config = dict(
    d_model=224,
    n_head=4,
    d_mlp=896,
    norm='layernorm',
    qk_norm=False,
    bias='none',
    init_std_qkv=0.0334,
    init_std_down=0.00653,
    lr_mult_o=1.05,
    beta1=0.95,
    lr_head=0.00768,
    grad_clip=2.0,
    decay_shape='linear',
    final_lr_fraction=0.05,
    dataset='wikipedia_en',
)
Each number is 128 + 32 x the weight over its row's rms, rounded and kept within 0 to 255. Layers, rows and columns count from 0. Numbers have three digits each. The size before them is the row's rms in percent of the matrix's.

# layer 3 MLP down (transposed), 896x224, rms 0.0616, rows 459-664, columns 64-95
104:147086154111147140110131135084139142110096142141141146113100149082082061122155104117076108166182
094:141112081118138066186142093136107136127124097116136150104154113108135131105110193164110099150190
099:049130201134142127112124120133160107121094103147157162071083159149187150130193106078116103150158
096:162121094101118066138127090130119077140138105194115127136095146123114174122142154168136160130125
092:099100142119148129182111047166143103074135099158142131148126144126087148154139065095178156191093
096:124073162107131088115111091186106162161140161096143139127162129128096091046112173153111140116118
088:172164142155139089102123159183085106095141132146108185071129097148089157069187137168147115150132
092:138165104126143098085135126135117125133148127153123086123136100121106098170157109144111163066112
093:185145103188126074138142126149157090150106134062133167168130157143147112114095034141126176184131
093:145124097120133153097084109145145118155190135109174103164139131129060148124110104120100074110087
102:184155183172104102185083115129156146122129133121070145135097126160129090129105155152139118121133
094:183139117099166141063153143121169157142153153108133149103119091092107130137164179142157120147122
100:130146193116141164120138179154112110056098119127123193149123129070132099104155178153098115161162
108:092095112092115168061090081169062174130164108091101097154129229121056099108120179077096132092146
095:152135124130184097101150146152126119136137113123100136135173169101129102126136139135143118190160
102:096099153069131192131150098160137128144147135124152138144122114112178122067122161076172103103114
094:129148138143098144097137112075156152065149166140089135142127068094103196096211136185136098149033
122:126103129067135139142165101065183123134147125076110133112120145113114119141102109066117153099158
095:152143104072188117138148151095129122114154113122100164155194103159099095096144140161106195131152
109:128157064111172170149088089134122100108137208134118078113171153123115110072098108132186131155151
096:167069157128103142142119111091142147057102162160169153159112082049144151143145151131128125123130
097:141097112131116100116119114162099110137135139124089146125139105070098114167138122112103141122136
094:158076081109137118139125077093143112174114114163141109095140156125141096163129112100088134141182
098:195057124100155089095150144159121116155114110172132166108129140139153108101149144156113103083140
101:090106118098088177116130082166063189127201140123104087093106171099120091131164120080172125135086
103:184128158092107115093132162094142100110086160102109148159130141087120160131159106107104214073119
121:089107132113121078192174116082134120076083082143092103195139138125075099135135166167145158144142
105:110084157110110161140154173127097153103119099109103079124183147116113111114132117158123090114136
092:091109138168154110092085079101113108125144118129099132125149146055121147119079126141124111115096
110:138129113085124141109116106106094142136134080180106119092111163155121124111168155145110080121160
087:175184135170132093080137075137169159142192152153140163129108091132171142200111046148098155054150
099:188136110119091187108124119115114066125106158087157159085131139164171121096047114097099176176166
096:131117139089045101132081165138150109180147115147104117148155127181168139133135109168146129133088
104:099099107139091113137146102118081150178111186140095100110107090101151088132086116116101142160128
097:088139133140078149151103158062078151138162110155137150189097183173049078145147124190138118150156
102:116145155170137093148131117144101130051134148178149116102133104121164065178128112077128098122135
096:127142148140141068119068117166083092167121153045107123073098069103132093149090191181132087150129
100:172104130152160170149115177124156109106056111110156128082110142089124137158063069116133160079110
099:130123152120142151209143122136135168121155161169136189133170144220162158116142149091099160086127
102:092095161167083071104137149158132135149069143157226074159117155133159135097138113169116095128099
085:115098184132148165122120161150084160140138081125148165109093177126126085059107135114126102146165
103:169141109124125124180129129132190120118155089100132118144115129074139127088074130156119125135153
095:111130168106132099110161122094136170089128136059101137120149112110121083138129102116153102111124
091:180106135086181059176130130124113153084137111112173115138157189071082113107167164117156187084090
111:127126121126088130140110186117090146125120142144154165104177144162078158149148184144105117111154
099:102136137081156181114113111129068118131137150151133132142121123146078082115119113133155073176044
088:181131197097087104127119139110143165146132121124135153154057094144091137159056119062141132137098
110:180120161166187098076099137154090138139127189116123115105063179110116099120087094113136107137091
103:071124095144152156097064120089137113093153127138158211160100186152141147178190134185121141131125
106:154162122103136118148076140158128133122095132135161154103080099136149116133108152082115126120130
106:125187114092079119107175122099138151190162165138061117112144155139109122122149185116160135106136
114:165102105073049099142126146082126144149101083161097144150098175085128103113151128103110145146103
100:175111087126142200127088144121150155102140140169091093149148119115168064140091144134108132130162
101:117131093132126070118137173162143068101069156067084128041101116144088167097136179179146159131151
130:151073162096104188072125168155202123179109118181118143125153132141145116148132116154134143130126
102:106176124117113120088157117133132115158131108176149153141148147171104127142142137070164166200099
089:127126169089125097111089157092164148084123105169076099128142158150132169100088125071149095166125
121:114122108147106137196081159118139126143087102107078082153097113152094154060184118165090118107165
114:114108140166096151093102139133078104122195109079106130136178115119151122137137134139075043114131
127:124130075031118095119167111122128123101171158161139096073139144059091111157100113085144113179164
105:113157199100132069115111143102166130128099073096123080117103152120098108127082075089166165142108
094:137094134102131115143097102144065115115140160148147164156086168194153078177144130204168135125162
097:110149135114126107108145121159127118149171119063147148128199126139107188164163087120139121167102
095:120152156132161118162100132104150140085138098133154105133132076076124140099123104162134154146160
107:094132155104149103113116158193137147118120153064123137108150090110164120156101137143064140048165
098:126144171118111054151129121133116144179156183131121177090173133049122153144102129091102103087173
098:157150147124151205180139135115089167187120075112124165115082161110132084133062129153082111081101
101:096113177132082106075187157125090140082100127099127141139112092176127112099133153147104146134111
099:156069104184085114133137093151085136138155122111144130149088102104217136147143148167064135074145
088:179124102160132142125099123118158101102135127149122143097150189120117074113164133110165103155113
106:154091155084150135109136131102083159153083151100141109118123139162110135102164102145167099179151
097:151081042122143125077075163151153074098153132129179094137095094167166117139101111145122149116135
100:099160146184092177145167180160141124143108110134130086215095132207111124131081112155182168125085
121:136184090091185113129168069058157107129136154099129118136097174160116122092128145146153141108085
099:128101144145112097117100144123093153133144144163116214103167058138170176112163111146177088115173
103:165161081142101125167134133137142118118154092105091093149128134110097134107121172109134142131094
099:125082088118114150129132160093135096139151099080160147106164154096133155106170120128159140121155
100:130132074192143109150184107170152120129134100102101135121116168183142089078130165154151120170121
091:131150070129154068177087138128150147106153064174126097210099132137140122117113133150105190126106
105:090145106114125096115075165113103101160153184203123111144092156148091097134134117108135118114095
109:070160106135117066105133115170108143180110141175153126142136142147159122122165144147126120105132
073:126131076111116144153127113191076115207142194134167099125112169132103115141110123083133133115157
102:197067141078161162208109151139137102181094140118108116148146105176153113132125155080123188136086
105:078139169145134151205132105183166161072102147146118100120107133077180119059104162110166115164097
085:201147126089096154129136206142185162085136160150102080126135158107035148114094118140125123129159
096:102130122169090163123103125104114114096165163148107113170064177164137089191106108162153099171109
110:141099094135099146193124141149118130128079137118138061160175158175082148123148139149138215076127
105:124123115122156159152183082194082122119176138162125089149167207102126166155091088139094138085140
092:238152188141092161102142139108162134117109202168149062123107091129155163111074136107113136088137
099:131171099206124159112149150135084063149137168075125117104120098133070134107161099118126109169171
087:146112181099115150100161125173147102126195154126119086111105173102173130100158153134067096094110
097:078127117105125117089103090114157126032074150133137122178115093148159136157179146111165121212111
105:137130090138052150120113120152107140118147177086096113152162125119149097166133106115127115114129
093:120120073119167128107128144105132066121149152087137219117105114159123157137113153102162102115134
100:122084121168154144055174083124122177159134076117120200086122176158096093119082105107108151142102
095:145143165136147065123126079105161152153133103095140125117135178092135165127097101098138141105134
085:078069152139062139154085168159205148133118127082159166135073137150130128100131159130122138145114
097:137090128108104113102220114107187090117118132170102117160180098105113150150100208108106123154119
143:065115144191160113121225106170090180166194122074181079116184171098106108165089108148099111108121
082:108111090111090118154143143086078100156141180181100135124119057111066200152167131119150127167103
090:177087106115102196136089143095139167089092152119144169167062114102100133137072154168095112084070
095:066092113143125199113145169099095154118161092144127109103076117158153116107086106066141079133129
100:100184038115125130118084090138160092146149147134094163135111122095137082092142083110191055142089
098:161090134109135112106113131117100166093158101161121153113080133102146155107088100202102096166199
111:095145121135140191117116129084117128069146118073085090102137125172156190157165105125119126151160
112:064072113139129139116061138056148118170112102161144124140130148112185110147189157164166085167143
092:119088104052143070169136074127163150120090105133137107115072100129149106077156146094104113138116
098:139146139151130161140105029121103049151131158145142152078119155141092084164117138103138150146099
099:166165178085149117140184087087171131111090109089059187109064140142161143173170138132143167137129
102:101094133169103153099163177120124107108109116171138142177161157160158160108109162202135119121132
094:123159104120061149187108154173117148154154156100135156165085146111098121075089144158141181159114
087:137161133119165146117166137134117183124202148012117090101163106154120107096128141123113146114088
092:135107060047173108146095173120125125147125104144138090155136130128106187063124159099146136076119
104:148131106167086110079181148167125132159186078156167150184143134114087144091169120163087152162118
111:074161132141129110099159139145180160145141102132152125175139117130156166136093126126142103082142
099:143131108101127175108177116131169152179172130129112132127186156117147158048174086190066137119100
100:096104122165118178225096127114155163105163059113132148103148094098130096155149133143132085133169
098:107131132145127122099163116130134140103139141132162140135138158087067165116147140057068180135116
089:108129218099113150159156185125143125098045116120094154136111132146138104132121149116093071157203
118:145158104111094130124160107082103158187137119071136123096160166126113064156133168109158108155091
093:128130130101129154089181146159142190071123178124132135150136070090137118110103125109107115094101
092:190129132155178139126154123145145117084124169092102172125123102136179133129122101127140123144127
095:159111161129177147094080161147134164124081120141140093115148145108161107162071172132106104122071
099:133162186125152071141167075140169159141130113112117121095140117177131170114108100119124111126131
096:096108093142151090130162172153131131087159101204164169173116143110101115123193114153118130073162
106:125169126153120171149133091114083127153104110107135119145195098156124155085131097192119153114107
104:103149133155175042157127138092040117112091153099153143119114136165089136125146135172172157109118
098:143113149187111113129212066168155107149096112107206057186205119168166129134123138127138136140141
108:166103136121101128098136133120155151097075048133129111113128041129053141175160108129123143112107
100:130163173161176118151165104126067146127090092110140126131102117165079081162186084099130158139122
123:133108101199083133080101119101095101108123143124138172102115107157112188118055076177126080125109
102:139127130138136099111105099104176174100154118058075164150110158132120111162149103154175119143141
110:110104144183091169171117115056078098155085089115138120162121160118139145112128082135113149110101
092:126149131145079141096087140103171117148166169148131130152128126143153113164132122083170094107076
093:152161128099113160138154128130059200150140118163064101098161128174113126040096070145045149185111
091:116163123083097157137174178110158129083128154108134068158112098144095136104097142102129082152120
094:128174118079139164108108123162133153106114111093140141145126102111103130087070156140108142155144
094:119073148116136177101138094132075122105184135149121173143124158135128080124119164144140177138107
104:179151184137125136059153123128088142155132080054139119152102119147113101136103164110110128147134
102:149150168094170197175135119157145137068167140155102172091162145152100143098129075150123093171161
104:133107157080109146080145128111134152133107165041144094060077168132201174099159081139093062121125
117:099105127154134120120141111136105143096129201131128165116113135155127153200163133175115152089094
112:142116115113089175164138119145129116076134094110140125167074109117102090075165165133140087115090
103:080238106101165163117109100063072101133161192081119098132172118119099131138100052108103114127132
098:093127160117104124116137163092153150133136130240115195121139150090112140185155126103185096112112
099:167103165184166107121121112081124117116083156126141116133088105155087131146113072175133136143118
104:121108134131117104150123165134127122116118101097198148147087166105066107120094126130108175113142
094:139095110168145164108146148109143151131215137170200085108085100130105071078141133152101067122142
095:100145129113104146187109140120043085159103133166143062140117121050078183097109160120180129156100
103:082124136079157134076149150174122150181113129149105088153096106118147086086069138132107129178049
103:120117115148158156095110091122048152112172164184165086139132197176125103162067086180103150186119
099:102093133108119110097147093131188099166121105136145101158128089128058102091124133093129183094048
082:129147197149109151110166141106139140114145129105171111132121113125104177135161152081085056113158
104:120150136157121140136158132113087097136104138155173097133156175179167147151128089167141094169142
091:164100121129178123189094159146163096111129105088181131171145173119164101072129126112145132112128
104:134129102152130115136136081109101079119053127092111178080162140181119127150142185158152109127120
087:176107135174160097121111139123076124118126169134180176122135097164086096101157058191135079168098
108:119120139164083130187091104074138126141128135155086118137091118205128125163147125146159119147108
106:174073145122093163132160116115132084135232120122197103162088077105084119112120149098118110107164
091:166108093202113078097126120182137171119180124182155155142092136135128120134132125142141094165086
096:111109113079086233178113123126103092179126080113134169181028130089107175149099112144133135160111
092:147106129184161155141135119102118118132040055114100153123146155147101155125147138221147171132123
075:182176130123116129142106175131169171122168087128163129141104116076116092133112203113116169158087
095:122084140086139128102110117135162160130128161186158163216165161126193071163091150158098170153105
104:125142148147154128130074199113169126161098180129154128166119137108116144143107140097182135165162
097:168169109168136112143160106114090151103129132126164132157112169112086099149051111186064078152181
088:105107074146148058161169116162107080167159132058149120075114114089104145167199112104143142126141
101:120141130146127143125144166083162163102104174092116102143114148097146087124154119102140198154129
094:104090105161086103146096087131091067150125144145111141171114135163124161155082106134136122111140
101:139112112162145122177129106167123082125143173158152114192148132121131134075138153100102103095171
091:134109105173073115148124125041104170151142194097151176124156062060091065127097125173122152166153
097:081149186138067105089161141146093160118180075105119141191121117185160153136128180135207124129106
117:188124121151100129101092099142140147165127177063128127092108125143114181145146132141103123137111
102:111028110097159109120173129146064123133169135174135132102085138125172139159112122117075194133135
109:175117114096158129079116086113112135170175183098150134124145101119126078157132071107100101155178
104:096131166191084097093083201132123136104141149100176125127099130139158197122078165083182122122127
092:082154138134132136092141109116111124167181125134156144140115161119096108159160130114106148108175
105:095143131164145113120123189104156116151074122124216105149098153160119194131120181091141148127066
105:126116172179140085129118083077104137121118079074090143112120171078149165119137129117132134107119
100:158129148126074098077180166165107131141109128107099114123115158109144131151117145053169147103162
097:100123140110145180114144138118200098112164138120144141155167197080101093121102100112107106081134
100:111121126165153090117120078069080162170171172112141143116107149161141106139178125201157165103120
086:125113161155165058151178083126136094109178128118126111098115105106103103148156152162178101153071
097:159088120130106136158124143157135139189154100145150148118146042110150147104126131099103144085101
094:181093109095105128104150085115155140144154068164103145094081140198079177180115156145082159147155
099:153164110046167149144144104111104128150157124125114162111128136146060201151181107127159195172132
100:189157072091117093064162122133073111142098140173083127098164126194190145119106086083172127148089
100:199140107089194164137118077152158146104163114134147122186076130086125137143110137111160106145088
100:085150124080135178102118087087134134141112134121151151107132130101091080179087141135162135198091
096:184096141133075123148131085108159134135089101107117156147187121158144136100146147146196131080092
090:143194126216150084164109122143116102164131123110152169161116154133148155103076127130113121140106
099:172110164163141135062144116159129146164123152169109158144109137103146128142112085115093067127174
099:149193096150153141169107129201120135144152101102162135081058147154123084098154133105065140169091
099:142164165115064119112158134168152154104160115114077182099144102140136086098171182069092062095118
099:196103156105136182122130164115093076111094128141151128108115085131078158113082150135112161153090
102:106140139105186168142092141073108037166176108140148159129161113111089152109098104172111108167121
095:100157112109126153108138118105138111230100168123116157202130147189147126129198135120089124141090
100:104093112110089144163082199110125129145107186110161113091030105200151170113073142120101115113135
109:108133135111137129184085095112128158190145131098148080138141127057142115142092109131138134144175
105:102119127110106179183105079162110166108127147136111099145212115117198121193102161104155145145116
100:137154127106104153111158091128161096171151138121116084165121134198097126102147073113108155159124
100:108155185147142117132147108145193076124081078141140131199143150098189149137096128106081145165126
091:103076048081109115080102098185196134133133123165126124134070138155159120178115134112145140183085
097:078118104133134126070168110210154118127127112140059087125071080127105102077117166071169066135140
096:082207156132161023123154142119128072136162129090149136132117125128123170112116096166110123151199
096:130144087126181188130152095122135092182165109131100120136196085162113146125152186121141117142097
# layer 3 MLP up, 896x224, rms 0.133, rows 460-664, columns 64-95
092:181102125102157123112201151162147075139068167118128122136131162179128147108150132090122162088090
100:128105082115108118136077120178144121079136160161110159132136127107131088152115112104089115080129
098:136142123097094217130137126164117177167165115141177124119124085100129124075171186083092172097144
093:154129092116115159191084127134133139110078063131168092184155194140122165070136160168143122197099
100:145163119175104173118146089064094111148108083131075097163088170098101137124153118195152133139179
088:140130144175110128084125101146116053126127141079153179105112103114142146139095154110175160069094
094:126135205122126156145073121105166105069113169132139093082150111109108169121163062088124136142127
096:138120169091126113098172153124126197122136156099113111129155064157090166143109099145116097089071
095:116157084175153129144136081115146094133148102136123122078147165098150140176222198149126127123149
102:103141123090091158171164137161122171160093154155129147104095077193133191133135121171134106136138
099:066117165151128150145085172131145145118155111138139130139089144115109169160167135097110135116098
103:109130151209157149114072073125123184125149129145173080144107118121153130140091114132126144128126
113:108165101154127091173158134109146066191141151081222225113133051144144150132145095187159111148139
099:061113139188083201079090114174174105175106075132140164084135122078159151132142111172077168132132
093:124171162131120141128141140167158140144166150102129095106141188141137176139152102155107113119148
100:108142112131166150146109096172078103104048114187134062175110093121144141097125152117076095125147
121:079098113152143112098134108169136114072115134106194145140160132110132172108119108154102082055104
099:106048120168146107062154150127143154123082096111125198158161156077205110085108125062125070113129
106:133114109118113125100084103156143090165106179129113107088112177108141136082153146141196155064153
103:118126132179067136104113156133115118099125109085117143183094099159128188204153100136097074121100
112:140130160146148140129120195184151169143167074124144088164117135133114141074162146126139085085110
094:181190137100096133087072114099139083173084161096147111171143118139151160105158145119144107107069
094:164161182117188133143108138083133140150133147130135138137152122100160121158139134119118090126110
094:160094152122202176153100143119122103167078099106140100177146151167216162163113147084139132151100
096:131172115155081165141095137124133160170138156135160049096123129090104126110177148157101109148089
127:151107217122109139126165083026183076117080196201081159121087112125119147120133118144113127146116
102:126134109126130122131118132135107100155117159134166099163185117099107168103110079122084132169109
095:130174103128124125116152157133087142069164128127090113181137146218104169120155137117157145114121
105:165173162138117128161183138149070159172158159058160138103119141154145075077115139125088137140151
086:137167177133110167141124048120115114112084185134079119146147143146159145166111122117118144127133
094:067129149104134187111118105092114180137128109148092102161118160168130130133139089079186149115093
100:078154135203142142153091150147136158149104103179164136136070169123083169130099183176136095117070
102:099168144118218147146058098142177107114104100102194125069172114143136147124130133122189154105084
097:076110121141159149091138103096152140143055080094111098088175113146108176110076104099091127108146
107:111099124077187128141123155122068131185181088103147130174098117086174154081178148068133090038111
096:126107095128121159103163133133171152137161065128081094145126149194109117083118165082159112135126
106:192130119050125129120155123095129177215143134113126068109124076182097166109143185083109071121118
097:118131117127190100104111069176081133099119121180110069097092133074090123147120165135133088171176
112:155169125146138173108106173115109127138182110132106114128152153162095118071134076136116091153137
086:176166086134124108153098129179204134125140132164118095154140109165130146159086123209147123129137
102:103149077102149127101127137132135120140173124165152153189152081119169159141134151090111140103101
098:141063076145118191200105192159117118147137156166099117079100167124075130150131150172167134108166
097:069183104198078148076117163080151114121084118136152123136091090156162105102086144119119085148166
112:135162120140179100126098114143088145174154124111129129101125144107155143110181162082143136147137
098:124154085127160153133092124118092130109126124095121168162150215100146101134158154106183136151142
092:139072103126183121110138119155177105057165166102112136114147179067107081122146138119142124118208
107:148145132107153083123091165143162125102166130081155106153173131088152155090134089145139102081128
107:129141154160071181128182170147096074140120116156091099098157127111113134084087136116126147101141
113:152112140195151136156120110143103112151148120084082158152104146091099101130180121109106120123119
099:115094137129146090099109094135143086106155183134135072113160203137166113116098140155052137118104
106:117112152187189136121130144129164178099127136159152104124131119111079126155168151158203154143081
106:177171131081141109145115115134105162121178112121128132121144103139084183125084181144136155078146
102:109099138141122149150114170132128127105097093156023107096122158099155159154155103053142100150144
089:112105178112083174105085148137184138114150081127145191125155125127174161096170112118097133082144
100:136175072111132140110132104105071107133143078115106082034167063068158150128110110113136099096124
092:135115110150154141154179157170171132115096110087104190146191104168116116120110106121104109105186
113:102122166134136124110094158185164163173155096123162059120158108226118120115131133138179157143125
107:130125105121172067168142149112151208137130111150148113133153128121113137060151128129146096178134
118:200147168166099170119097130150102146122173118094143147142097166110129117112175141109162099098140
104:181081143151120195140142109111133139132131155175135091155142163159127085180147119135150098171155
088:096152165103143132113118141110140129122113110135137137129184108142046114121146131169122151070151
101:184062183150094148128158139119197185157106091151125154166077147110137121150072138124132148152173
093:121134094106129161082121198119122154177106141128117196135159146176111110133153171169066121105172
111:113148119103123137066115145174166083134095163142097203176091114158153134099151059113162115113168
099:119102073130102142072153121102145091089111106158081140130125087174136099109154095132129171120135
088:140135130123133130155154122107173112117108155091063117119188136075101141149100138182152122136132
104:079065194171096135105069188136092148139095166175119129193167182080146094107129180142125107154167
098:107112121148085101136166150130112102100143203107132095159105178079120153121114091083130139115146
091:097104114155146094134151115137120139110156055153156183143153099112132157129107081171108129107119
098:071105101161162118092119121175176154170123103150120143057076093074143066161105117120133125050114
097:115135133113158102113152152130088165133143140161115149119119189107115118133119112134104105140177
096:141177044106094192103102083152076132140115149143092132120088132155122203155166140156115114122112
117:153145087077164170146125129160160186133116129115129126159114166172139136107141109125155119100126
097:103132087117187164150238154114196105059158171097065119155163128193159174111094165078088151131109
099:125150172130057102167129180095159116160099148152172087155153180119155148084184141130117048155091
103:177196164120138121135064088138137193094104042165134179109136154135163135104077101091163194130122
099:152164159140150169111166126132150165098098080128116162127152167139100109150118163192081157177116
090:111123121111109122169140137136160099107127124127119105105165136084136130086094118071132078105130
102:146140130066089187166034101093165133105107128098121131097142147146101121185119195101151103097193
101:128141163102107135151080092110139166055156070184162068095086171162158141140108112137106110116098
077:118083055110184157121114106101137130113123180210123097118124133115107138097076102129171115162169
099:117152187164072139143137132101122170149066151091120127101124122067167118088203130143141116132161
099:129121104102137098094195114090078081201100133115115098115082113209150134130100085062127144117103
094:145141140177115099138182185194137160156130098138169114104140143101110077146125153132055139102086
101:156169153165126163104181172095175176127122102128141042112132072142099121157180086157106134092136
104:048140160136132157155105203115137118108098159155177072147078146115135149163057100169143089161134
109:118140123044134179152081061107104112065095138132062124127088061166084171087142138101168156136138
095:136139101137099135142113216153100174096181113091176179093133172117108090068196196130119124126135
099:060099100089146152094147169104033168153121118152148107143129124149143085108166104115133067098086
096:166148119115090180146142141137168151090124114159102154102131115156088143173163088147147127105145
093:138096135154137204146141214139128176126135153163140192105149168111103128051141065168102117097059
099:165114154074122185131080163068111156133145135171148096154148116146142090159105139123155179119097
092:183123108162209094194101133123165150192149156166135138141152107153103161104122150103130130099148
106:091145167118117138079220079114131093142127135086144084107165114179150145157145154120128158089089
099:173129175131134174078076085104149145108122152088146126145101122098110195109137119150112138140147
089:118167147078143117132134111119107108128189070174173108111138152150137114119127076094141079126156
104:132122089106119130096153129145148150168133154086111127091120140164151079108118140135140070107244
134:150163129105094118161059098120144131130120108176165142107146145148107140121184117143134165112137
086:151114162153151170134109174125134119122103164052102094168134213107155125188126046114133098089167
092:183137148103154067144118090135134134153169110177083083114143098160129115145139136143093146129104
090:125147187125166086161145219145096070140110145100100163173135145144097117147166132157119150115086
102:198191144119106081119105163163133156160140135147154098153100097175129127154110149154105135129130
096:180106165166124131165118145200115178213101110116180165132095111116140136095147153104124136103124
106:134067114168122191110120161070173093147106129159166117148138104075151119119082092161056073147132
105:150176151136164143091148144145121129123152150129098126163093142130139130134167086105082139134157
094:110171143182141160115155103142130123063102111060158135145085133183103224132151106110176105105124
097:095133155138108149104085173082121152117166061097097168108147132159144140078146059118127071065138
100:081140117162133098147078134181103065164099071119085131123193120096141138173137138072137111191142
104:100147143154094141136124080100111134097166119109095141086133074159060104052079135172136132165089
097:058123057111052118074113156098143180189151130175172129126131114145146156109156101145100102144081
086:100158125162151129109083076160187089111121098136111148131095157136120144110113121161100113107084
096:108113186152105151131129129123111110186119152158154133092130105146083107056121156136153130122084
102:074134175165143111129126127140102169106101144152131085185107184154104114081078101159116079071139
113:125105102150175134167141173141168139125087128111136167138166126164086119084129154153061092116167
094:134093111174094112090142195096109162167125113195136107087123081103124084118161151151103086069142
097:131118112133101118071106101167130127072134094199181101151070110168144158161104150111104130114127
097:139106110107118172110147145139181163110125127158185187085108080151128133124142166133150089109098
088:109147154169162160105159140112097173107118111108109067186102164084140193070133117086146125174115
104:090096195123130124081137131111139122139113126154153147120132119180116130102082082066082096111114
095:089136105131136193211113129070133099101102115078128098150112093141139174103102211112193095191111
093:087134223107092101169177162137120170132125111120165121172159143116131094094129181118091135142127
095:146105156060158111067111109095108082086141154096082163148131204132119091114118124166098191115141
100:104076120073101080110112139115076133189107125144104128127128092151122114109090201166135104151169
097:159150144103111137112123076121126102157149143083073066119117130040153127105138198094093138158098
104:100126106098052096152104162124127123138158098122150123142073088134174131118090134123097163129126
102:152138146141088085065095140103112164062177160180120141114112097121127141131081151140114115111123
103:105148161141063109112129092094126133088137117129056126109116131091131117130164116126098117101138
103:157137163087126148108142108122115183134163113112173089127137074151099105167106101124176087157118
098:167185097109124132143114069172183192118137107105123160142151131120165193154166144166129194131087
124:191127128101154137103155199141184106141116149236152129190046053144170099151131091130117105129150
109:070113127198102176161189131169079156100086151098098116142160119107128129102095092144099127113116
096:149151083133118119094136065143131133164145155091100180122143079174147146094136135133123094136151
103:133169131104191122120141104146136118088174154077110178091157136132097134126167090126100144133188
093:122051127129156148182126126071152114112129123176133108107171152103125163126104097131126069076097
099:161126105185120126163143106162128127192130141063141118145117120124126173108138081176103110109122
094:117116136171161152142118137153140110121120176162177146100199112114154075124124125141154098061121
100:080156134128120126137158132141144139142149061157053090128098145095094090060138145106154138141102
101:088147076120081104200172117145115144143132108142085160052201134088152091153143139104053119146123
098:164126171074121118086093112163091209141138102091100140134115154113165139149152152145100093091043
106:182151092134207132160099155147124120108186124142077080171137111098136132110157145158163179122151
114:143124136094132087143035121151173157107188175131186108146168136171168107130147107162125096143083
108:138140121130136187094135102146141077042162103157120162153177158073138139098119148153088132093137
105:189082111104108201086123141077129169085203114114097091114134151107124131096153097152096140137189
091:094117145153238140123122127122135138126144120091106090070159138133110147136116063157120136114060
103:182115120106098104102124124157139127132137121187150100129090137118108158113158117048127083120104
099:079106157182140061125142101147087167073158110203136139093133070147164149161140099152158145146188
091:136174147106171133131155138153127129138128140124139169121148105132183124148196085090158090089201
093:104103120203121125127142133117146168180122149125091151157142113119195094130140191155098107096141
104:111145160158170146032127151102102124072156146157120117097109143112114119128062091157165096047160
099:172076171066112117118148168132122161080138103092084169139101116146173134136091126149104203083105
102:118128139150181080125109106104154099132129146113130112151100137128101102084056136234206114185109
087:060106073103171105078131079121117143164088066078124106103103119132181117163162158102115120107096
102:192163152108177142119091139142207190107203146112171111162108078102149121162147102125099128119117
090:086135188145176119126119107133177081150081078080142101096118082115117086137127152179160148124164
091:091157136187158064112087153216120110127139125136172070118072163081167130140114123081090161121099
094:120084094163168177103118091087100160070094140115111084133171109142075113123167144074095137109126
102:113085141157159093105109078084087158105121127200143187200156130142111116113121114160124144105157
101:138098051144124124199163108115098087124128158147105173112135133084183113123145088086137074136117
091:112234113089075152135144120120125124092078156093140157107153084109112127097129083136120170151140
096:060144110143098116106115147159108109099142118146166090154110131102144133154191105194124121150089
087:174146148106143104169132128142185093148131142148120089181198123130118048087071131120134147117180
074:122166105129150161129154068183106115149049138182071128169144143161176097124131064145090052108125
091:134168184193067133104083177104160066117124116146101141079115197069140153157145114094128137176155
100:136130120072123066155157145089145107136084106062120144139157125136157132124105134157138129108127
099:053129163118156093130124142169081119113100116128119165082103182120208128097107166132152187154121
089:102136117118136156089102078152098108112112175089120189157094133172159147123097117138135092115109
103:109115123115156109092119099156139161170068164181179121149120123145100138154144085084179144121120
094:123109125076133106174111115118148121142175159148139116079173056153121154174109147143159083128122
108:110074130137121048111051127170168150114186180131158148100196129105122152140111135120120146098089
091:169171099077175163164082141135091077200168102150099168138154123118194120169105128160100140120144
099:161086108133185193149096115113133115158140109186102087151106092131040142094052094144100082122115
118:087168163075060114067127066186087109135145091110106183092070130138178113115222140095120106121109
094:144085083145163133111055092161153149141140075136138121134077144188139144164133133171130113091104
107:126089173213072147144035148132166100160143171176127122115151087142136127100136152139157098132160
099:160128128117070187046139097154142175102171133185058158163144162135166134125196137161088116182144
085:074178124092139184157170144090076079082121111101106085086168145229192161076181121098154176092119
102:112188158120183052076102173149157149077142142157151078117070145149142147155110097101146150098136
109:149158086115116125098125124156170090069104213103160082121120117136104166134128129148118123178128
097:138093088131132144149177173100115159093090200125124144153180151134126123143137161138074124077121
094:088099168146167084140163170106110130164117135084164146134108112122156121104099115109131141121102
098:151142188132044164135039118119139074139101123131078137131152170100101097090116141142124134100202
086:121192159147194123094121123104087100159141158116144119128094132044120157162122120049172117105112
094:110121115183132124168111146162086086131122112133118151126102117102160132132063124156149184107118
097:146169155134168130215107103115130185113139168096120116118119102157115117173099131138147052075125
099:166124148164073120214188153154083175166140161224141124144114154109184083123085142144151128119068
101:153154099123177160163150129141155120156175097136087198135098131180093132120111106184141123134122
094:125164178117133101171127178128088152115130114105113142127125158129161124069192087173137171166130
095:120108129093158156118123114181159114115057157155156138132171087119137158111114083177122136116153
095:106146057217168181108055116154095117123174133169179108165137106050124166120088200113092091087086
095:131069126102099126163150151115146152118100131169153096098103082138070158153084147164130168142166
098:142175096072083158162104086097080151123096150126097117142088065200155191119114192125134159152065
092:091098139134112169121134099123103054131107163111135042112120084115121172169143112085140090111123
106:125128133126106109130162148127139129120144191091111104215132175132188127132143137139130107067161
098:091166119144117073142120156134144140114095143128171152086148116161150149147133128159160159076132
095:164178161114127138142158156103137154156120176122197161190107128115124143136098160134146145139150
099:159096133131137124095094070089101132099106157102126101185124158168118106142129173208113088118069
100:112151148103148106113217103181136131146118105144126164165114138146165174139111075124099111131080
103:147171143135149156104096126078133115099144123155094134188141128130116135115133050098118134156164
100:092120125174144138123052157171155126100109131115188145116132166103139107146156169104081114117155
103:137154079143123149059097201083128143146153120148159051210176177088177133159132159189123153189086
093:121153134118184186156099123078132156097117168152136174145131089124115181079118092110088171146113
100:158140147148141166128158141122090076103081169066119109136132162090139124119156124127130139097176
106:095069099177122121146081114141104137172068133128191091165136087098113068129129131156132161110100
090:133098126133153153119136116134134209069147140125141113114145124089140150157178089133170145159138
098:129131126187157135116130149113158118103122168096152147172111111145150126121106171099057123112127